config.toml
n_layer = 18
d_model = 224
n_head = 5
n_kv_head = 5
head_dim = 64
d_mlp = 576
vocab_size = 2184
activation = "swiglu"
norm = "rmsnorm"
norm_place = "pre"
norm_eps = 1e-05
positions = "rope"
rope_base = 1530.0
rope_fraction = 1.0
qk_norm = true
attn_scale = 0.141
bias = "none"
tie_embeddings = false
parallel_block = false
extras = ["capped logits"]
init = "normal"
init_std_qkv = 0.0377
init_std_o = 0.0
init_std_up = 0.0377
init_std_down = 0.0
optimizer = "muon_variant"
lr = 0.0145
lr_mult_o = 1.5
beta1 = 0.93
lr_head = 0.00881
warmup_steps = 49
schedule = "wsd"
decay_fraction = 1.0
decay_shape = "linear"
final_lr_fraction = 0.0
batch_tokens = 65536
seq_len = 384
doc_mask = true
train_tokens = 285500000
steps = 4357
dataset = "wikipedia_en"
Each number is 50 + 10 x the weight over its row's rms, rounded and kept within 0 to 99. Layers, rows and columns count from 0. The size before them is the row's rms in percent of the matrix's.

# layer 6 attention query, 320x224, rms 0.135, rows 203-234, columns 0-111
097:48 57 50 61 49 56 61 46 54 38 41 34 41 49 65 56 35 28 45 77 43 49 45 56 46 42 60 51 49 69 51 68 56 41 47 50 59 60 57 42 53 41 47 48 23 41 51 51 56 49 62 53 46 48 47 56 46 41 61 55 52 44 45 38 57 59 63 49 50 49 40 37 53 58 30 35 58 52 49 47 62 34 33 52 46 49 44 53 38 45 40 36 51 36 50 46 65 48 49 45 58 45 44 30 35 49 59 43 59 44 51 58
089:41 37 55 42 62 41 52 43 44 45 48 41 45 49 42 48 63 28 35 32 58 37 51 68 64 58 51 68 48 62 60 48 49 42 43 46 40 41 67 54 62 53 39 43 50 55 52 60 63 52 52 53 62 39 51 54 48 36 38 53 53 41 53 59 51 55 47 66 33 46 44 52 36 59 32 42 55 37 53 37 40 29 46 45 78 44 61 52 51 61 41 49 54 49 45 56 58 29 62 62 47 66 61 20 67 31 39 31 44 56 59 51
092:70 56 60 48 41 47 35 54 57 51 53 52 18 50 55 39 37 37 43 45 62 63 32 47 29 43 53 46 57 52 42 49 35 62 39 72 51 38 51 61 57 41 56 40 23 52 49 63 48 63 47 52 38 50 44 50 64 42 54 31 64 41 62 47 60 45 56 50 45 67 67 43 58 70 55 56 48 44 56 42 37 44 32 43 53 61 36 68 47 44 40 53 63 49 61 33 63 50 46 61 59 54 67 55 38 36 51 31 61 36 66 56
115:64 47 56 58 51 66 56 52 49 68 78 56 72 38 52 56 46 58 52 41 43 53 58 37 63 57 44 61 55 55 47 61 53 48 59 48 48 55 53 44 46 44 49 20 54 48 49 54 38 52 53 53 48 52 61 49 36 37 52 55 65 67 61 52 49 46 51 62 58 36 53 27 39 67 57 47 57 31 68 41 56 47 39 58 69 55 33 60 30 55 47 51 43 52 34 44 66 53 33 33 41 52 54 52 50 63 55 52 43 53 48 58
105:34 53 67 38 33 45 63 41 43 32 47 53 47 53 59 49 34 43 57 52 77 58 39 52 40 50 53 68 46 33 58 38 38 51 47 52 34 46 62 35 52 50 59 59 47 42 73 38 60 32 50 41 50 45 43 47 54 47 57 55 55 52 38 54 44 50 67 46 52 57 45 32 51 37 44 58 56 60 55 34 46 36 45 42 47 48 56 67 42 54 55 48 73 51 49 53 45 39 65 52 49 41 59 55 40 52 44 27 51 55 57 51
087:42 62 48 41 46 37 45 49 69 32 38 43 64 48 58 54 55 56 50 56 43 57 50 58 44 64 31 70 47 41 63 41 56 45 36 37 54 51 43 45 49 57 41 63 48 54 54 54 35 41 64 48 52 48 34 45 41 26 54 41 76 51 54 43 59 48 55 46 40 46 37 44 66 55 60 61 43 58 37 55 49 57 38 47 44 50 64 53 42 51 58 69 55 50 54 39 50 56 71 45 73 35 49 55 37 42 48 44 39 62 35 46
104:40 47 64 40 46 43 49 52 51 40 49 35 40 62 60 36 45 46 57 52 66 55 54 49 47 33 55 40 52 47 38 51 36 64 65 53 40 50 47 58 40 51 51 54 64 70 42 76 58 63 45 50 53 50 26 60 41 68 37 60 38 42 48 46 57 34 55 49 59 53 61 57 64 49 55 53 39 57 50 56 49 37 47 47 44 46 81 53 58 58 64 53 54 49 72 48 32 42 58 64 68 56 61 33 62 46 42 44 67 62 54 47
101:44 74 56 49 56 49 53 48 46 29 57 53 54 47 28 53 38 45 59 50 32 58 52 65 49 48 59 36 45 65 35 53 48 42 59 54 66 50 30 46 50 46 58 67 53 47 58 68 40 40 58 40 38 45 48 51 51 56 41 72 54 55 47 44 47 34 36 51 49 39 33 48 36 49 53 60 53 60 26 56 61 67 59 59 58 36 63 42 43 39 44 60 46 55 46 35 49 45 60 50 58 30 33 37 33 70 54 37 39 48 52 39
103:45 31 47 50 60 67 64 57 51 53 55 56 57 36 55 64 45 54 48 49 63 49 45 51 48 41 53 57 39 67 58 43 41 34 43 48 57 47 43 37 63 55 72 56 77 36 37 57 49 48 64 52 55 45 46 52 40 50 50 53 52 61 50 53 58 51 59 56 41 29 23 42 65 70 55 46 64 47 52 44 65 36 40 52 61 54 54 46 52 62 43 47 51 42 42 35 40 51 45 60 42 60 59 59 55 39 53 41 45 40 61 52
107:43 53 52 41 60 42 48 52 29 52 54 42 55 61 49 54 38 59 64 47 56 58 65 53 42 42 43 59 48 40 47 42 54 67 44 44 55 54 30 32 32 49 39 31 59 53 37 48 49 67 46 48 39 49 66 61 37 54 35 55 51 48 40 47 64 23 46 60 56 60 62 45 61 57 49 55 53 82 44 59 44 47 61 44 56 43 38 61 36 60 62 32 63 66 57 44 56 48 59 43 51 36 41 45 59 38 39 44 39 47 26 52
105:44 51 57 36 74 75 36 48 31 57 56 32 61 58 59 49 58 44 53 54 67 56 64 52 39 57 58 49 70 59 39 49 59 53 39 53 46 43 55 50 28 47 46 42 52 60 49 40 51 50 38 56 39 77 50 44 48 30 48 57 61 58 52 70 43 44 48 54 52 71 61 34 43 59 44 49 40 30 38 51 53 62 45 54 40 57 62 47 42 43 47 66 43 50 45 54 38 53 42 51 52 61 51 52 54 54 58 30 46 52 43 42
113:53 56 59 52 55 32 66 39 31 50 48 40 55 62 45 69 42 34 62 68 63 52 40 46 61 52 60 45 49 45 63 48 62 62 42 61 53 50 51 66 42 55 53 43 55 59 58 52 43 60 41 41 32 63 60 48 66 52 38 57 60 41 54 48 55 40 24 36 56 54 50 46 51 56 43 49 60 61 62 59 50 58 51 39 48 48 55 50 47 33 43 63 61 47 74 49 56 67 46 62 65 56 56 31 51 45 45 57 61 54 40 69
114:49 48 54 60 45 49 46 35 63 52 48 70 65 45 59 61 41 41 46 58 46 52 61 41 49 44 70 65 35 49 48 52 43 43 57 44 45 53 51 58 57 58 56 47 42 68 53 66 56 44 57 42 48 54 59 39 73 42 49 45 61 52 39 69 50 33 61 70 64 38 46 35 57 59 44 54 63 56 33 36 41 58 59 59 46 43 57 49 53 49 48 58 65 48 50 37 52 56 50 58 31 53 56 59 46 24 62 60 47 50 55 45
132:33 51 65 50 57 39 35 59 48 38 47 49 60 76 36 32 48 40 29 57 23 46 48 70 60 50 42 50 53 73 62 40 46 48 54 59 61 40 51 48 35 61 47 46 48 34 54 67 70 44 55 50 54 59 62 36 51 35 50 57 60 49 60 63 47 54 59 33 45 55 53 44 39 40 38 45 56 37 61 64 50 54 72 45 44 54 61 57 31 59 38 43 52 41 68 50 54 57 52 58 47 47 49 54 50 64 64 49 51 58 56 45
134:49 50 38 47 43 75 49 50 32 60 58 23 54 58 50 52 36 53 51 52 53 65 59 55 46 48 49 51 67 52 30 46 55 62 49 50 43 38 43 41 37 41 47 51 71 62 41 52 42 50 54 56 39 35 55 54 39 54 46 61 29 54 64 49 50 60 52 58 42 64 57 53 49 50 47 54 43 49 41 51 27 69 47 48 57 63 48 46 55 55 57 64 37 35 73 57 64 50 48 37 50 45 53 45 42 53 40 55 55 50 45 64
131:38 49 39 31 56 67 22 48 43 67 67 46 55 43 48 42 47 36 59 76 29 57 50 55 51 54 43 53 44 46 58 27 54 57 68 54 41 56 48 36 54 51 64 56 57 44 43 63 37 31 46 50 45 38 52 41 64 57 46 44 56 43 56 29 36 53 36 47 42 24 47 53 48 54 50 52 57 45 55 58 50 39 64 58 41 54 51 49 48 35 45 51 54 34 50 61 52 72 84 38 37 46 61 41 41 53 38 61 38 62 55 37
136:53 32 49 60 38 55 48 54 57 45 64 55 47 41 65 47 49 42 57 51 63 29 62 51 33 45 53 52 37 55 55 72 37 44 39 57 46 46 59 48 30 61 41 35 49 39 65 39 53 57 47 49 52 63 61 64 38 64 39 35 64 26 39 38 53 39 44 42 64 71 49 49 52 61 40 62 43 51 64 41 49 56 49 59 47 37 46 36 46 59 49 48 40 50 32 52 48 44 37 65 56 46 57 47 43 33 49 41 43 39 50 43
134:61 40 59 42 42 57 41 54 59 43 63 56 67 48 54 53 61 55 48 52 29 58 50 61 66 38 34 56 47 52 47 53 50 51 47 55 47 66 56 47 48 51 60 42 56 54 57 50 54 59 33 42 80 55 46 43 65 34 53 65 33 48 53 43 49 36 59 46 48 35 46 54 52 56 56 47 46 42 41 47 55 63 60 45 65 53 64 67 61 52 45 53 62 52 42 50 50 56 38 70 51 59 38 45 52 37 60 53 62 45 54 46
137:43 48 31 66 33 36 37 51 61 52 34 58 43 41 51 56 44 43 69 54 35 61 46 31 48 68 41 42 49 53 64 44 32 24 37 49 60 47 57 51 52 43 57 41 46 47 59 67 63 56 66 22 48 41 41 50 64 54 43 42 50 53 33 40 60 42 64 53 36 53 49 39 50 45 42 56 50 58 56 57 54 64 60 33 46 57 47 57 57 38 36 62 36 32 53 56 53 46 43 54 60 54 57 41 46 48 60 41 56 52 45 49
139:42 62 77 44 68 44 51 47 55 56 62 57 47 46 62 42 55 40 48 54 59 33 63 60 42 83 60 50 38 36 48 54 61 43 57 52 59 58 51 37 44 69 35 45 40 51 40 66 46 40 70 54 55 38 42 49 68 68 47 41 31 54 53 59 52 48 40 53 34 49 39 50 50 48 53 53 47 57 33 42 59 60 61 48 48 54 77 43 35 63 38 18 50 60 48 57 62 50 36 53 53 39 57 44 67 63 55 33 37 43 45 64
141:39 54 31 37 45 51 75 26 57 41 32 59 45 63 54 54 50 66 36 56 47 51 44 56 46 39 53 58 37 50 52 59 55 52 37 59 50 55 50 63 54 48 68 69 51 35 47 38 56 40 55 51 63 45 58 63 56 52 53 63 43 47 64 51 82 59 51 35 49 60 61 44 35 39 58 60 65 43 60 60 39 57 55 54 49 67 60 46 66 48 32 71 61 51 72 46 65 38 28 57 51 47 65 42 50 53 45 48 38 60 46 44
089:41 46 45 54 45 49 60 43 50 65 60 39 65 34 37 55 44 48 45 57 79 76 46 50 55 58 57 78 54 53 38 46 46 64 48 72 44 49 51 45 66 35 39 40 52 71 38 50 51 62 64 35 48 53 50 52 57 71 44 43 54 63 59 68 50 45 43 62 61 46 38 47 41 44 52 58 48 46 41 54 48 46 42 72 52 47 63 64 30 51 47 59 47 48 59 63 40 53 58 51 57 55 50 58 63 49 54 50 62 65 53 43
089:34 55 54 63 40 37 53 55 59 51 44 56 48 58 50 44 53 59 39 41 53 57 60 47 64 48 45 50 52 46 33 54 32 39 74 61 41 62 44 48 54 55 44 54 40 45 52 43 50 42 39 71 59 52 35 45 75 73 47 40 50 55 58 39 51 35 44 49 54 59 46 42 44 47 66 46 52 54 42 58 50 47 48 51 50 43 46 56 20 46 57 62 54 81 36 43 52 45 40 53 38 46 47 34 78 56 37 25 56 38 37 48
091:51 36 50 46 47 55 68 66 45 44 40 41 65 45 60 41 26 41 34 53 63 76 47 53 69 46 30 38 44 47 60 58 47 57 50 72 44 59 45 56 67 65 70 39 48 48 43 69 50 58 43 57 36 52 64 57 68 44 66 46 62 53 65 53 59 57 39 48 45 41 53 52 65 53 39 49 32 40 51 44 32 44 59 68 45 50 51 60 58 35 48 35 53 42 50 47 64 50 55 54 46 43 44 58 37 61 48 70 52 45 53 63
086:58 57 28 34 42 46 38 41 53 39 53 55 55 60 66 51 30 34 37 44 40 43 52 45 50 59 56 47 60 47 43 72 48 53 49 48 41 44 57 54 65 58 46 56 54 51 56 47 62 64 73 63 61 47 54 56 27 62 40 57 51 63 60 45 50 57 54 39 37 43 35 34 57 44 48 54 62 54 54 34 51 53 43 68 53 50 55 56 46 31 57 35 53 49 59 48 41 56 34 46 65 54 38 68 46 55 55 55 54 54 70 47
088:62 54 49 34 45 55 33 59 29 46 29 56 46 48 50 45 42 46 73 38 58 43 45 47 42 69 42 47 40 45 64 39 55 31 45 56 27 57 36 55 30 65 63 33 53 34 49 58 61 43 45 58 62 64 61 46 40 46 44 51 52 40 62 47 67 39 51 72 46 54 65 64 52 62 39 43 69 74 62 50 46 39 54 56 55 48 45 39 49 64 49 55 66 45 47 59 38 40 54 51 52 49 42 42 57 46 61 45 56 65 57 41
087:48 46 36 44 58 64 58 54 44 43 43 68 67 26 54 47 48 38 59 43 59 59 58 60 54 35 60 52 56 54 49 57 49 47 56 68 40 45 51 68 71 55 68 59 42 41 38 66 63 46 77 55 49 47 55 45 56 60 50 48 47 55 57 58 51 43 54 59 41 63 32 61 60 59 49 53 69 36 48 41 45 59 41 54 59 58 44 62 33 43 46 50 63 30 44 59 42 29 50 66 59 59 64 56 59 48 39 61 45 56 56 52
091:66 50 62 63 62 54 65 52 43 62 55 32 35 49 49 47 61 51 40 42 55 44 37 46 65 48 54 49 34 36 46 59 66 48 33 50 54 44 56 53 73 43 60 32 60 50 74 58 57 55 47 37 63 59 55 67 51 40 48 43 56 49 44 59 47 78 61 37 44 46 50 50 61 47 45 45 59 52 39 51 57 34 55 62 59 57 47 53 36 39 41 53 44 58 60 44 50 54 52 46 67 47 48 32 54 39 52 54 51 62 58 45
094:54 50 51 51 61 53 56 41 42 42 54 64 49 56 48 74 70 61 58 39 41 35 46 53 53 55 44 47 51 57 53 41 60 40 57 52 49 50 48 48 55 49 60 69 41 50 42 42 47 35 40 65 47 48 57 53 35 44 52 60 44 32 53 27 55 39 48 37 45 46 54 60 40 32 55 54 25 38 52 41 32 56 67 45 46 54 48 47 60 58 63 45 53 56 52 47 33 45 40 46 29 56 29 58 51 65 43 59 50 33 40 57
088:59 58 60 64 67 45 58 44 50 55 44 53 49 54 41 57 67 62 48 36 65 41 43 57 36 37 48 52 49 60 42 38 47 43 58 46 51 47 45 45 31 42 39 65 62 47 62 34 29 69 55 62 51 55 36 38 57 70 41 64 63 47 47 52 41 54 40 27 57 43 39 55 57 41 52 32 48 63 44 62 53 54 59 46 42 40 40 56 53 48 43 64 45 57 59 58 56 46 29 31 58 57 51 47 47 28 59 48 55 41 29 50
092:47 36 40 60 51 54 50 46 54 52 43 51 42 62 57 33 47 48 37 45 55 58 50 72 54 35 66 45 51 40 53 52 52 48 66 56 50 55 56 50 59 51 51 70 75 40 40 50 56 34 50 38 36 46 52 43 63 48 53 58 52 56 40 52 52 42 64 52 24 45 52 55 63 49 54 69 53 52 33 66 54 63 68 62 43 46 60 54 67 56 32 45 57 41 44 64 42 39 43 59 42 63 51 42 65 52 56 57 50 55 54 58
087:46 60 47 50 52 51 40 51 38 53 68 48 43 45 38 64 52 42 63 39 41 47 37 40 57 48 47 44 46 59 52 42 53 53 55 49 41 53 35 42 44 67 58 60 43 34 67 26 49 47 49 37 30 47 69 50 41 52 60 57 56 39 55 44 46 49 45 37 63 46 54 32 31 46 50 39 47 59 56 63 60 69 57 47 50 56 36 37 57 40 48 46 43 59 40 60 59 49 35 36 33 45 43 39 57 35 71 65 41 51 35 50
# layer 6 attention key, 320x224, rms 0.135, rows 203-233, columns 0-111
083:34 53 43 40 43 64 43 64 49 63 52 58 56 62 32 43 47 60 46 46 67 69 53 50 49 50 55 51 41 47 28 52 53 49 44 45 46 46 43 49 50 59 55 46 57 37 61 53 60 76 41 57 61 55 77 66 35 47 49 61 49 73 52 58 42 47 31 41 52 49 49 42 62 50 70 65 58 56 54 38 30 53 64 49 47 62 48 50 37 60 44 38 48 58 40 64 60 59 51 47 45 53 30 61 51 53 56 49 56 50 59 62
071:40 43 58 51 27 41 46 50 47 43 45 50 39 55 43 51 59 51 57 69 67 58 60 50 47 47 51 48 47 50 44 45 52 40 53 52 75 39 52 44 49 62 43 48 50 35 58 62 46 60 41 67 66 53 43 62 49 41 46 46 33 56 28 45 49 31 39 47 62 44 36 52 49 50 48 52 65 44 35 69 43 55 43 42 61 53 50 45 50 50 28 58 59 49 72 65 42 52 38 50 56 61 52 68 55 53 36 51 65 39 43 57
088:56 50 40 38 66 56 50 58 61 55 41 34 50 38 41 65 34 45 64 56 41 47 53 57 47 47 38 66 59 41 42 57 48 44 59 35 40 46 54 28 51 36 43 45 48 49 58 42 41 54 52 65 45 40 54 54 50 43 45 67 47 28 55 69 63 55 34 47 53 45 44 69 59 37 20 60 54 38 39 46 49 49 62 46 55 62 55 44 47 58 53 43 40 39 55 50 54 36 53 48 48 46 45 60 60 64 45 66 62 47 57 40
082:38 42 55 47 61 67 57 27 41 50 39 39 41 55 58 59 42 51 60 57 45 56 46 55 67 39 36 47 43 42 45 64 49 69 44 60 66 73 60 59 54 56 37 38 47 55 75 57 43 19 57 43 45 58 40 40 53 53 43 44 49 45 44 48 36 50 54 64 44 43 59 41 46 51 42 48 37 41 44 57 43 75 43 59 31 66 33 44 46 54 53 35 45 57 44 61 65 52 53 46 53 39 54 37 49 51 62 33 50 33 49 52
083:49 51 54 46 59 49 51 37 37 35 55 66 42 35 42 39 54 59 55 67 49 50 56 55 59 42 60 35 68 41 43 46 61 54 56 60 68 72 44 44 58 49 50 55 70 45 41 53 65 65 60 47 56 55 39 62 44 41 61 55 50 63 59 57 57 48 84 40 49 57 42 37 52 52 63 45 51 59 36 60 57 57 37 61 57 51 56 44 43 54 53 64 32 56 69 38 62 51 41 48 41 60 42 46 61 57 58 29 38 64 55 44
087:72 31 47 52 43 66 54 46 44 55 48 62 49 39 59 44 53 68 55 45 58 34 59 59 42 42 61 53 41 51 45 55 29 42 43 48 61 51 44 62 47 52 53 12 45 49 59 64 44 62 54 48 41 27 50 58 28 44 45 53 56 76 48 54 53 55 50 49 45 38 46 45 45 41 62 44 46 51 32 48 35 44 49 34 42 38 72 43 67 55 63 54 58 37 55 43 34 38 47 63 50 46 71 56 81 61 32 54 67 50 53 54
100:67 50 50 60 38 36 32 46 36 45 63 34 34 34 34 51 57 64 20 55 66 47 63 64 27 57 42 68 46 39 21 46 43 54 46 54 50 49 64 35 39 62 36 44 51 56 63 53 42 46 52 55 63 54 49 47 47 50 36 40 56 53 48 46 30 67 59 40 49 56 42 40 55 39 48 55 49 51 49 47 35 48 49 48 57 51 43 58 42 51 50 49 51 50 46 58 62 71 57 44 58 40 48 75 51 66 51 46 48 43 37 35
096:34 57 58 45 40 48 49 50 49 61 41 42 48 53 46 40 51 31 30 29 58 42 69 52 54 47 49 45 57 42 61 47 62 45 51 51 61 50 33 48 33 42 46 50 84 48 53 56 65 40 50 45 55 37 37 47 32 55 42 62 43 59 56 34 49 44 55 37 46 57 50 46 42 53 46 66 46 72 39 62 57 40 49 40 45 34 67 41 67 47 33 39 63 44 36 48 51 46 49 54 39 44 47 52 66 43 52 33 40 49 61 47
100:47 44 49 49 54 42 76 37 32 42 50 41 70 58 35 64 33 43 49 47 53 45 63 73 30 68 55 46 47 44 34 57 63 45 45 36 67 53 58 48 60 36 64 32 48 40 44 44 42 56 57 35 27 39 52 36 38 44 31 43 49 60 46 38 53 56 64 57 51 39 40 39 46 46 36 40 49 37 43 52 50 52 52 46 56 49 60 28 43 54 44 33 53 57 43 45 53 32 57 38 42 62 51 49 44 46 48 48 33 39 52 49
108:42 57 34 52 46 65 49 53 60 64 55 47 53 64 44 45 45 46 51 58 51 67 39 53 38 56 46 58 42 63 41 46 63 50 57 45 44 46 47 48 43 44 54 63 60 42 38 39 64 42 45 45 58 57 40 56 58 53 60 57 47 39 46 55 37 69 34 47 43 45 41 52 46 48 45 47 55 50 62 52 56 63 47 49 54 27 49 56 52 39 64 53 34 46 68 64 51 54 29 58 37 60 43 46 54 59 51 73 42 38 57 43
119:44 48 28 66 50 57 42 43 49 55 42 50 54 43 40 50 66 47 63 54 54 58 52 53 51 33 46 52 53 38 49 54 36 52 51 45 59 47 55 43 38 46 29 35 65 75 51 54 50 57 46 50 55 56 68 42 53 31 67 54 48 64 41 68 42 51 54 39 41 56 47 54 53 67 54 44 31 50 46 47 50 52 40 47 31 54 50 60 47 52 53 67 50 46 26 50 66 59 45 45 63 42 55 51 59 51 51 40 33 65 56 72
121:37 53 42 46 38 37 57 25 45 45 62 39 60 39 41 71 62 56 56 67 55 53 54 49 43 26 55 52 50 45 54 42 56 63 61 54 50 53 56 41 44 38 55 48 53 52 58 33 52 47 50 29 49 57 58 49 78 35 45 50 66 55 51 57 30 43 45 29 43 44 60 54 60 58 49 50 51 63 43 41 50 54 37 57 58 56 47 45 52 29 47 56 68 47 61 50 50 61 39 60 59 43 53 48 51 47 30 52 77 44 52 46
129:49 51 52 72 57 47 49 48 55 42 35 63 46 58 64 51 44 48 43 52 54 38 51 39 40 34 51 58 45 55 34 63 63 50 55 41 58 50 40 52 47 58 46 46 66 56 35 67 32 53 48 48 37 49 55 45 35 55 43 36 56 48 63 48 58 30 36 54 74 56 39 58 47 66 46 64 42 54 43 35 36 65 68 44 55 50 57 57 67 49 59 46 71 55 48 44 47 30 43 59 48 40 61 40 56 39 51 49 36 42 48 57
136:38 49 59 59 59 41 39 48 54 58 38 66 53 54 62 53 32 59 44 62 40 49 29 59 44 41 36 52 52 60 49 43 31 55 42 55 52 47 63 55 35 56 47 30 37 47 67 53 74 41 44 53 55 49 65 43 65 39 47 49 72 43 44 53 52 40 59 44 39 52 43 32 38 50 43 57 69 56 63 60 47 65 56 33 47 36 45 47 45 65 41 60 50 42 55 35 48 52 46 49 58 31 48 55 42 65 62 49 54 65 68 42
150:38 46 39 52 67 47 51 47 39 62 52 36 49 45 56 59 44 45 65 64 58 46 44 72 67 57 62 62 46 40 35 46 46 40 48 44 55 42 55 37 65 36 48 64 35 54 43 53 55 51 47 60 61 37 78 58 56 42 53 53 63 56 48 46 53 75 64 38 41 71 27 57 45 47 39 48 60 58 43 44 47 40 57 53 40 57 44 38 59 58 57 58 40 59 60 52 59 58 58 34 50 42 46 33 63 60 39 48 49 38 42 47
146:46 47 46 57 48 45 55 43 58 68 54 36 49 56 56 44 40 55 62 64 40 49 64 50 46 70 33 41 45 58 43 34 58 61 34 57 27 51 51 56 52 56 64 56 61 39 57 52 48 57 37 62 42 50 52 42 63 61 55 56 51 59 48 33 52 61 37 62 36 46 51 55 53 46 53 40 44 47 73 45 51 44 35 56 54 29 43 37 62 52 29 60 36 39 38 56 46 44 34 50 45 38 42 44 53 53 48 60 46 55 43 39
167:63 47 62 49 45 51 38 57 47 49 54 68 45 40 56 52 49 49 60 49 51 48 51 64 47 47 72 48 50 62 47 47 67 53 52 43 38 57 53 33 50 38 54 32 64 47 53 50 46 56 38 41 62 43 52 60 49 59 48 30 51 55 47 58 48 24 48 56 58 45 44 48 50 64 34 60 47 37 39 39 47 44 56 54 50 58 52 67 51 32 54 35 35 46 43 57 52 57 31 55 63 48 66 48 58 37 37 60 47 25 41 46
151:44 48 37 38 51 45 45 54 50 53 62 58 57 52 65 59 45 28 46 36 46 54 30 56 41 36 46 50 48 47 58 35 43 51 73 53 40 51 54 54 59 73 49 42 46 51 36 55 43 50 52 62 54 40 60 37 58 41 66 61 40 42 52 55 41 51 53 51 43 47 52 41 58 46 50 37 48 50 54 62 49 50 59 38 48 60 50 58 49 68 54 50 57 67 55 45 44 43 68 39 40 48 45 49 57 43 44 75 52 42 57 44
149:37 43 44 54 40 43 53 53 46 54 43 54 50 45 31 65 34 35 55 60 32 47 50 45 49 65 45 49 47 61 63 56 47 32 30 64 45 34 51 62 55 60 47 49 41 50 53 38 57 50 53 27 66 45 46 32 59 53 47 50 48 61 39 44 44 49 64 45 45 38 63 41 44 37 23 47 61 60 48 51 53 43 55 51 41 67 49 66 65 52 55 53 45 27 64 65 37 36 57 55 69 57 41 47 42 44 55 54 35 32 52 60
162:50 40 52 46 59 44 50 46 37 66 59 43 55 48 42 48 32 29 44 49 56 50 50 49 55 48 46 51 47 37 67 64 60 47 52 41 51 58 63 50 55 52 43 44 55 45 55 60 51 34 72 47 52 56 63 53 66 46 62 48 39 52 54 48 58 46 29 43 49 53 59 35 65 51 55 57 44 63 48 40 43 52 64 37 58 50 62 52 41 58 39 30 31 42 59 59 57 54 52 48 54 36 40 39 53 41 51 50 49 51 54 56
157:56 46 45 45 50 42 49 35 54 33 39 59 48 57 37 60 39 37 61 68 50 50 57 55 64 47 60 67 42 51 51 45 29 64 52 47 44 48 57 56 53 55 59 43 29 47 43 52 79 40 37 45 53 48 69 53 54 33 48 53 49 40 52 57 54 43 65 50 46 50 48 61 39 39 60 46 58 49 48 65 45 34 57 68 32 51 45 46 40 57 60 62 51 65 75 29 59 65 63 45 58 43 73 38 44 42 56 48 41 60 66 42
081:35 51 54 32 41 42 55 46 26 46 50 50 52 48 66 46 39 40 54 58 35 41 44 43 52 58 56 32 41 45 49 57 54 51 61 51 48 39 41 62 57 67 71 32 40 22 49 47 53 68 41 63 59 42 56 50 36 47 63 45 29 42 66 60 56 56 66 59 54 42 56 38 51 48 67 51 55 38 47 44 58 65 26 73 64 49 49 45 59 41 59 57 68 57 47 64 51 52 55 42 52 59 56 42 50 45 56 52 62 55 62 66
084:55 40 39 37 48 56 50 67 56 39 61 43 35 47 48 48 55 50 37 77 46 46 53 40 62 41 57 47 47 60 48 41 59 56 60 36 50 67 60 40 56 61 50 33 52 58 69 59 46 64 64 30 50 56 62 68 46 35 50 49 48 56 57 55 49 56 57 39 29 39 37 31 46 37 41 52 45 42 53 35 57 57 40 44 34 53 57 51 57 53 37 59 37 35 52 53 61 62 42 49 66 46 33 69 40 50 60 47 52 45 48 60
069:52 64 31 46 51 37 24 41 42 64 49 52 37 47 49 42 34 55 44 65 42 48 43 54 46 60 60 59 57 37 26 52 41 59 56 39 67 40 24 44 48 53 61 43 37 57 59 60 56 70 45 54 63 54 40 55 43 39 56 45 49 28 52 53 43 57 53 38 44 60 45 34 37 58 48 42 47 51 51 34 64 51 36 63 44 49 59 54 52 57 51 61 55 40 50 55 53 44 39 44 48 54 56 57 55 35 55 41 65 26 56 50
080:43 47 75 51 53 55 63 61 51 55 55 39 63 42 58 55 37 48 45 60 56 39 40 38 43 52 53 63 44 38 43 40 34 47 34 55 58 28 51 59 39 43 67 53 54 54 59 47 48 52 52 37 37 48 55 35 49 56 43 38 38 59 54 69 71 52 60 48 71 40 51 69 39 68 50 49 54 51 57 29 46 57 40 51 60 50 27 37 63 55 44 45 61 62 54 37 54 40 65 67 32 48 52 53 48 31 31 55 53 55 50 51
084:51 30 35 35 47 49 62 66 50 42 65 64 36 46 54 60 42 45 47 56 42 55 39 66 45 56 55 55 69 47 52 62 70 58 29 41 56 54 72 57 61 48 39 51 45 58 38 23 50 39 54 41 54 47 33 62 48 53 55 52 54 46 48 59 41 73 62 67 56 44 40 71 56 49 53 70 57 56 60 56 49 52 47 42 52 56 47 39 52 55 41 46 31 45 51 30 43 55 59 43 53 62 45 71 54 41 57 57 49 52 74 49
084:37 38 39 37 57 41 52 45 47 63 57 41 69 60 45 41 55 46 34 49 49 57 49 61 39 51 39 53 54 33 39 61 36 43 56 59 55 60 45 66 52 41 63 38 31 28 63 60 59 56 52 52 58 49 38 53 40 47 54 46 48 43 59 57 58 37 44 58 67 41 50 40 56 35 59 57 49 51 47 56 40 57 38 47 47 64 68 54 55 47 50 53 64 57 50 42 35 75 51 36 41 74 41 42 46 40 59 62 68 58 64 65
080:58 44 59 46 75 48 61 45 55 47 46 45 56 63 57 55 55 48 43 39 52 55 55 55 64 49 47 65 63 55 55 48 23 64 67 32 52 53 26 41 44 61 49 51 48 52 38 43 31 61 50 68 42 48 47 49 65 65 49 57 48 58 50 52 43 41 64 51 40 49 53 61 41 69 54 45 59 28 40 60 44 44 44 60 58 53 49 43 40 36 52 56 59 47 68 65 56 38 59 47 51 41 54 52 35 47 51 56 59 50 54 59
075:34 55 54 57 53 55 43 53 80 53 50 64 60 49 55 52 48 59 56 51 36 43 52 48 49 55 41 47 57 38 52 57 49 43 35 47 36 43 53 52 19 39 52 50 45 65 36 45 68 53 36 46 27 54 51 52 53 50 47 56 46 49 39 40 61 51 64 58 59 46 52 62 64 46 43 56 63 68 52 61 40 50 53 33 38 51 64 53 57 41 48 49 43 59 50 32 56 41 54 37 69 33 54 48 31 36 53 49 38 52 39 33
088:52 44 42 41 71 50 60 54 70 35 64 53 31 67 43 49 62 60 37 47 44 55 50 40 75 39 56 34 38 47 69 53 84 54 57 40 43 58 45 47 54 58 56 51 43 60 45 43 64 41 55 43 59 58 44 55 60 66 74 38 60 73 57 51 36 58 58 61 53 47 67 57 45 52 48 47 43 38 51 49 52 45 53 42 50 63 39 51 51 42 42 63 44 53 70 51 50 39 42 59 46 45 38 30 42 51 44 57 34 59 37 32
081:46 61 47 43 42 33 60 50 55 49 56 40 60 52 60 46 35 46 42 40 61 62 67 44 55 47 41 56 59 55 51 42 47 78 60 55 55 29 46 29 42 55 44 56 68 42 35 65 54 63 38 45 55 61 47 36 45 52 50 50 49 47 47 57 41 46 54 42 53 50 47 52 36 47 49 25 43 44 70 43 67 43 51 49 57 57 49 49 57 50 47 53 59 48 55 59 42 53 51 50 32 35 49 36 50 23 45 53 56 60 41 55